config = dict(
    n_layer=14,
    activation='gelu',
    norm='layernorm',
    norm_place='pre',
    positions='rope',
    bias='none',
    parallel_block=True,
    init='orth',
    lr=0.00421,
    lr_mult_o=0.753,
    beta2=0.99,
    warmup_steps=200,
    doc_mask=False,
    dataset='wikipedia_en',
)
Each number is 200 + 30 x the weight over its row's rms, rounded and kept within 0 to 999. Layers, rows and columns count from 0. The size before them is the row's rms in percent of the matrix's.

# down: layer 8 MLP down (transposed), 1024x256, rms 0.177, rows 479-491, columns 0-127
# up: layer 8 MLP up, 1024x256, rms 0.176, rows 480-491, columns 0-127
down479,099,216,201,152,197,183,221,190,214,188,176,226,175,172,241,215,225,199,159,201,253,151,175,196,205,183,251,177,181,193,201,189,180,201,194,180,107,184,211,164,179,191,236,127,180,209,235,178,183,135,252,200,170,161,223,226,223,209,181,211,206,219,218,184,204,212,156,199,232,235,156,212,219,185,229,234,251,185,210,197,166,240,176,218,168,240,199,170,190,214,212,193,230,197,211,173,201,227,184,180,215,181,169,182,151,204,216,226,249,140,188,194,216,197,232,245,216,143,188,189,225,242,172,186,129,169,199,138,237
up480,108,196,215,145,135,200,175,184,202,165,251,240,191,221,193,247,182,178,237,173,167,230,208,217,149,185,163,221,212,229,178,227,151,185,205,238,163,240,213,226,209,142,198,191,206,191,208,248,224,198,226,186,208,210,139,266,195,149,248,204,176,216,174,206,218,220,191,251,191,152,177,200,195,192,279,174,244,179,189,238,174,209,202,162,225,183,188,226,194,220,249,154,221,192,270,148,247,195,211,161,137,192,197,230,222,256,156,205,157,185,179,227,202,211,192,197,230,165,260,231,207,195,205,200,227,205,201,201,207
down480,113,215,198,182,236,153,155,197,237,180,203,200,283,190,266,180,242,245,172,234,207,133,193,190,207,182,196,152,202,180,222,242,160,233,233,256,236,220,204,221,196,191,187,180,213,256,243,215,208,199,215,204,190,178,173,208,244,181,177,202,201,208,197,200,195,197,134,183,228,175,164,187,246,221,223,208,195,186,181,216,191,177,194,186,202,176,210,177,210,156,243,201,171,209,245,161,194,216,190,195,254,131,213,254,189,240,254,238,172,239,210,238,175,241,148,242,230,193,190,181,199,196,193,177,165,227,244,206,116
up481,096,204,239,180,271,187,186,128,205,261,252,248,239,152,228,172,233,266,197,178,201,166,202,211,225,179,147,192,192,177,187,182,185,228,209,161,217,175,172,225,209,180,219,204,204,214,225,194,159,179,215,219,206,242,209,196,209,213,150,241,192,219,215,126,179,175,207,178,224,192,167,188,145,178,177,197,182,195,207,212,216,167,203,197,176,182,206,155,194,186,230,233,137,221,194,196,196,197,261,235,213,225,213,183,245,198,202,177,175,261,206,212,153,167,234,158,141,198,208,149,236,188,216,218,199,130,158,168,185
down481,092,234,182,178,235,145,214,267,199,190,194,200,170,205,201,194,237,207,234,234,239,216,215,194,242,219,177,224,206,189,194,216,190,174,189,178,172,215,188,237,202,221,191,212,228,121,208,159,161,214,165,162,216,196,166,201,205,231,215,211,221,116,136,217,190,190,186,243,154,191,224,241,210,190,244,155,215,200,194,192,197,217,144,225,241,210,194,234,253,197,234,196,208,176,174,217,170,191,151,161,200,225,175,198,185,180,171,238,181,256,254,208,207,213,186,232,244,221,213,139,213,150,194,220,152,167,211,225,242
up482,107,164,171,216,194,132,180,254,232,202,210,213,199,195,239,134,136,190,216,224,185,199,175,194,172,167,179,267,207,160,151,176,169,132,196,187,178,148,192,243,192,155,244,220,182,230,195,170,159,214,222,233,209,179,180,237,183,218,187,190,208,191,173,169,218,178,230,165,208,223,202,205,246,216,177,216,149,164,182,167,215,164,216,202,216,228,204,209,206,219,187,163,234,155,213,237,225,198,231,223,223,217,207,189,202,201,202,209,223,196,220,201,175,247,183,204,234,213,245,218,221,162,185,222,227,207,209,229,226
down482,078,221,233,209,194,197,221,180,195,188,209,190,209,184,195,185,231,220,202,168,185,228,226,212,187,203,179,133,219,261,223,175,211,186,176,199,261,225,191,181,185,208,177,212,204,172,170,262,201,198,203,132,221,214,196,166,224,187,207,209,190,215,225,195,167,174,220,193,157,224,179,181,201,173,187,126,212,138,162,188,135,233,193,180,206,172,198,217,159,185,204,199,234,223,247,186,164,224,182,255,197,147,183,216,187,175,189,215,245,223,194,234,241,216,256,162,141,214,222,157,214,217,268,222,200,184,169,209,174
up483,095,174,170,249,194,205,210,172,184,204,239,249,241,249,192,208,191,224,192,237,198,186,242,221,136,198,242,225,157,214,191,172,144,221,171,160,178,190,192,229,202,161,179,217,173,247,254,216,181,216,205,208,178,198,136,234,222,211,241,240,205,187,199,223,212,213,188,166,223,206,149,163,227,209,133,158,214,170,197,183,234,267,195,223,223,171,168,218,176,296,189,204,189,233,188,207,165,148,229,218,191,151,195,203,184,166,184,226,172,201,188,177,162,238,201,216,218,180,208,204,210,209,176,162,175,210,202,171,211
down483,095,210,211,190,236,202,204,261,165,162,171,215,192,158,240,153,195,256,147,256,234,181,215,237,203,122,188,242,189,231,160,234,164,172,203,226,166,207,228,201,153,170,227,209,146,191,195,210,247,234,194,181,225,179,236,209,202,200,195,242,190,168,209,159,213,183,228,156,247,224,188,191,191,224,238,149,119,197,182,202,228,176,237,213,243,202,192,204,137,199,203,201,147,233,181,208,245,209,178,197,244,241,195,231,215,156,193,226,229,154,185,201,192,118,211,179,210,226,188,194,231,237,211,210,215,188,206,212,216
up484,117,199,234,225,104,239,247,230,214,189,215,253,205,206,243,158,181,194,204,162,198,170,184,189,185,172,234,248,167,191,227,184,174,208,222,237,195,217,180,269,198,189,145,250,205,252,217,201,203,197,280,167,200,190,168,198,166,201,192,176,181,226,239,244,182,216,221,241,174,239,215,194,190,267,178,196,260,172,215,251,243,214,150,168,158,131,212,175,216,185,223,190,195,232,213,188,211,203,174,251,215,156,151,201,227,164,193,191,258,199,182,210,197,197,217,217,246,187,208,203,210,200,165,125,160,183,225,203,185
down484,106,223,237,192,206,259,231,195,177,216,194,192,219,215,180,158,217,199,205,175,216,180,187,223,207,188,221,189,197,159,189,116,108,225,141,191,202,249,278,235,255,188,193,169,249,224,179,200,190,259,213,181,226,214,159,175,216,210,284,231,148,216,187,204,205,220,195,216,206,189,194,226,172,226,150,192,210,216,239,207,218,216,173,227,193,180,217,182,239,200,199,159,140,171,217,251,143,212,233,144,180,162,266,209,171,213,224,148,220,198,112,206,171,200,187,177,231,158,223,173,208,205,210,198,178,188,221,201,214
up485,099,189,152,193,178,209,179,151,194,233,223,189,194,210,169,165,189,198,252,227,182,198,213,200,203,198,225,194,158,199,171,172,222,172,165,147,211,214,250,202,162,192,198,241,259,177,234,208,233,202,196,185,203,145,246,210,218,210,175,202,258,161,152,175,193,208,239,205,251,241,152,187,174,174,234,198,189,231,178,220,156,221,170,179,247,234,206,164,230,258,141,208,184,215,228,145,230,226,183,249,193,229,234,192,152,187,198,154,216,206,185,217,206,165,214,226,189,156,179,137,216,181,215,272,251,269,177,180,190
down485,104,190,154,232,195,190,159,188,186,186,221,163,157,246,199,193,161,231,235,199,160,222,169,219,215,156,210,176,219,250,236,201,185,143,232,223,211,260,211,192,197,181,213,181,159,188,159,240,261,185,249,174,172,150,177,214,236,224,201,241,211,145,219,221,221,220,189,243,186,178,253,175,190,231,273,236,187,206,186,190,186,219,165,161,199,221,180,131,218,265,193,181,189,204,141,184,178,199,154,216,195,183,233,161,179,150,195,196,182,156,185,160,212,235,181,176,195,150,163,164,192,201,212,179,251,203,185,180,211
up486,118,206,152,237,214,179,238,231,180,211,169,211,174,223,210,204,201,211,251,194,250,198,193,198,197,242,221,239,201,186,226,153,198,199,199,182,237,251,195,241,145,192,141,200,240,244,159,183,167,244,191,217,183,191,163,237,230,229,188,173,206,228,171,213,206,259,211,205,208,191,214,244,172,228,230,247,208,154,138,250,205,223,205,200,202,194,129,224,220,240,282,217,188,247,198,220,217,167,199,208,148,158,148,240,179,170,176,199,198,215,195,231,194,201,225,264,182,206,220,189,171,193,215,152,215,223,184,217,218
down486,108,226,253,163,210,198,195,176,225,176,220,167,219,176,190,190,219,192,171,190,174,194,227,221,208,154,193,145,198,189,163,251,173,202,192,179,218,207,228,213,234,200,212,209,171,201,218,199,250,202,197,149,209,190,250,169,141,148,171,221,236,207,196,166,181,159,153,167,145,205,189,162,226,183,180,210,163,261,241,173,198,157,189,233,208,236,239,182,154,145,146,159,220,155,165,194,184,240,213,206,228,261,214,188,239,197,190,187,172,188,209,183,196,160,163,135,237,194,207,236,235,166,168,245,203,199,225,190,199
up487,105,154,215,197,240,215,172,183,202,176,242,211,209,196,180,193,161,216,177,176,181,210,195,252,171,196,216,249,154,210,186,161,197,214,142,225,250,187,227,188,216,134,134,240,141,130,219,140,260,233,194,185,185,203,271,154,185,251,166,219,237,203,203,186,189,176,167,179,205,211,213,254,150,194,196,205,181,182,219,182,196,158,222,250,135,194,182,195,184,227,211,245,228,222,189,203,193,232,179,223,213,149,208,169,249,226,209,219,141,236,189,174,200,219,192,163,191,254,225,196,181,220,224,204,212,187,198,174,164
down487,105,181,190,199,181,222,217,210,239,143,214,192,189,177,141,232,225,162,200,145,178,199,157,215,194,181,211,182,216,173,244,227,216,187,189,195,162,235,282,215,192,190,209,166,216,230,194,176,198,233,182,223,142,203,207,194,224,190,170,266,208,193,204,183,230,193,230,222,164,205,166,153,195,168,166,182,191,167,231,178,163,209,165,197,180,195,230,175,206,187,227,146,186,197,176,213,172,203,199,186,203,222,184,213,211,212,169,231,186,231,189,259,210,195,206,205,206,132,205,243,196,216,215,208,132,169,191,176,207
up488,100,213,148,207,162,175,165,193,214,161,204,257,204,249,183,206,216,194,222,208,201,122,173,174,185,205,207,195,165,140,180,173,182,202,213,195,158,161,162,216,195,199,224,218,187,177,244,277,197,267,122,210,202,206,184,189,240,215,179,158,173,182,173,173,167,199,220,198,256,164,208,223,171,163,153,200,200,234,193,166,149,259,138,190,207,170,229,227,194,147,176,209,221,187,212,231,205,204,216,197,242,179,184,229,192,181,154,146,246,224,160,152,154,152,234,213,219,226,180,216,216,156,187,196,195,211,231,215,235
down488,107,224,196,197,219,208,249,196,164,196,208,174,231,209,241,200,171,181,212,209,235,238,168,220,166,238,230,148,196,202,236,145,202,168,200,196,154,215,203,220,225,197,211,194,212,195,259,213,199,159,193,259,254,163,141,183,182,209,175,211,240,179,152,157,197,201,172,187,111,215,197,155,241,183,230,229,191,187,252,215,220,132,189,145,240,197,194,155,215,240,239,186,220,174,178,214,152,207,193,217,242,171,211,217,250,199,210,220,198,167,201,164,229,205,197,208,278,175,246,185,210,245,222,188,187,176,191,200,158
up489,097,212,156,181,202,176,174,170,175,201,127,175,180,195,201,223,221,209,200,190,155,249,205,154,165,201,231,242,207,217,201,190,169,186,246,217,169,209,191,185,232,207,169,216,212,213,190,253,203,211,190,166,269,195,236,213,234,257,198,225,204,212,234,195,230,223,191,208,229,173,200,203,158,189,209,191,204,202,217,145,198,183,207,240,189,205,239,171,168,240,177,231,153,188,247,185,214,176,202,211,257,229,219,155,183,176,185,161,180,208,188,192,240,180,191,159,129,239,217,164,216,178,161,194,197,191,200,181,151
down489,092,188,276,196,243,211,211,224,222,204,239,217,217,184,174,153,245,195,146,250,165,190,178,213,182,195,143,192,209,215,190,248,209,168,191,197,190,212,208,205,165,203,197,203,196,219,169,179,148,167,263,225,224,224,189,162,202,185,173,207,142,182,206,206,200,153,153,174,197,177,193,194,194,229,154,227,185,173,235,223,220,159,198,212,177,211,239,201,220,135,241,214,213,193,216,229,160,247,231,255,202,166,184,215,191,245,196,245,218,268,179,225,172,214,209,250,221,150,165,189,205,197,235,201,190,244,249,188,215
up490,105,203,158,146,177,219,123,182,184,201,176,226,168,265,172,213,245,192,215,256,174,156,155,236,179,176,209,214,142,205,181,177,183,205,198,258,188,185,228,195,208,221,199,220,164,197,216,220,152,204,137,222,200,184,245,244,159,161,157,198,159,227,228,175,220,166,207,176,169,171,212,234,173,224,228,227,217,206,152,200,197,211,215,223,154,237,236,199,184,198,231,217,223,176,216,227,183,202,202,262,202,188,181,234,154,189,206,130,170,232,192,211,187,212,198,168,232,186,154,174,204,163,184,163,178,239,150,202,165
down490,106,174,177,186,188,202,162,131,176,197,186,248,194,232,195,187,247,169,188,234,192,170,157,202,205,164,273,181,198,173,166,223,173,147,212,233,221,239,157,208,237,163,182,210,189,167,211,170,170,169,181,176,166,191,217,203,205,212,164,204,205,222,207,177,145,177,148,222,176,194,227,206,202,203,266,167,242,207,206,207,213,197,207,233,195,169,172,174,248,238,246,204,223,193,187,157,179,223,208,191,196,197,204,178,197,199,213,181,197,158,204,170,189,232,178,217,224,209,203,229,149,165,154,196,202,141,156,199,217
up491,090,204,211,224,145,226,153,147,163,155,173,164,240,159,216,240,221,191,192,186,242,155,232,252,169,127,152,213,224,138,216,213,199,201,295,215,152,212,217,176,206,201,187,164,208,205,201,188,221,232,192,231,233,234,196,190,227,190,194,166,178,232,218,146,210,197,219,212,158,205,183,200,146,184,247,193,186,184,177,225,139,233,229,182,170,259,162,228,227,255,149,170,175,191,211,181,209,162,202,247,207,233,222,193,214,157,196,222,179,228,175,170,167,197,209,146,181,198,238,237,192,173,177,227,178,183,224,245,213
down491,099,194,215,174,207,145,145,185,188,103,192,180,216,227,241,160,146,148,194,227,215,216,249,267,231,150,171,212,139,224,197,174,274,193,202,206,195,150,231,153,257,251,190,233,245,227,140,206,187,265,180,235,165,160,171,218,174,182,143,185,164,216,267,168,187,208,250,210,184,236,189,194,184,230,164,243,220,195,199,198,165,209,198,216,243,225,211,200,186,252,208,219,206,250,215,207,181,166,150,235,175,196,184,129,219,264,220,192,196,225,197,179,186,206,193,192,216,171,251,176,208,192,188,245,187,227,186,221,193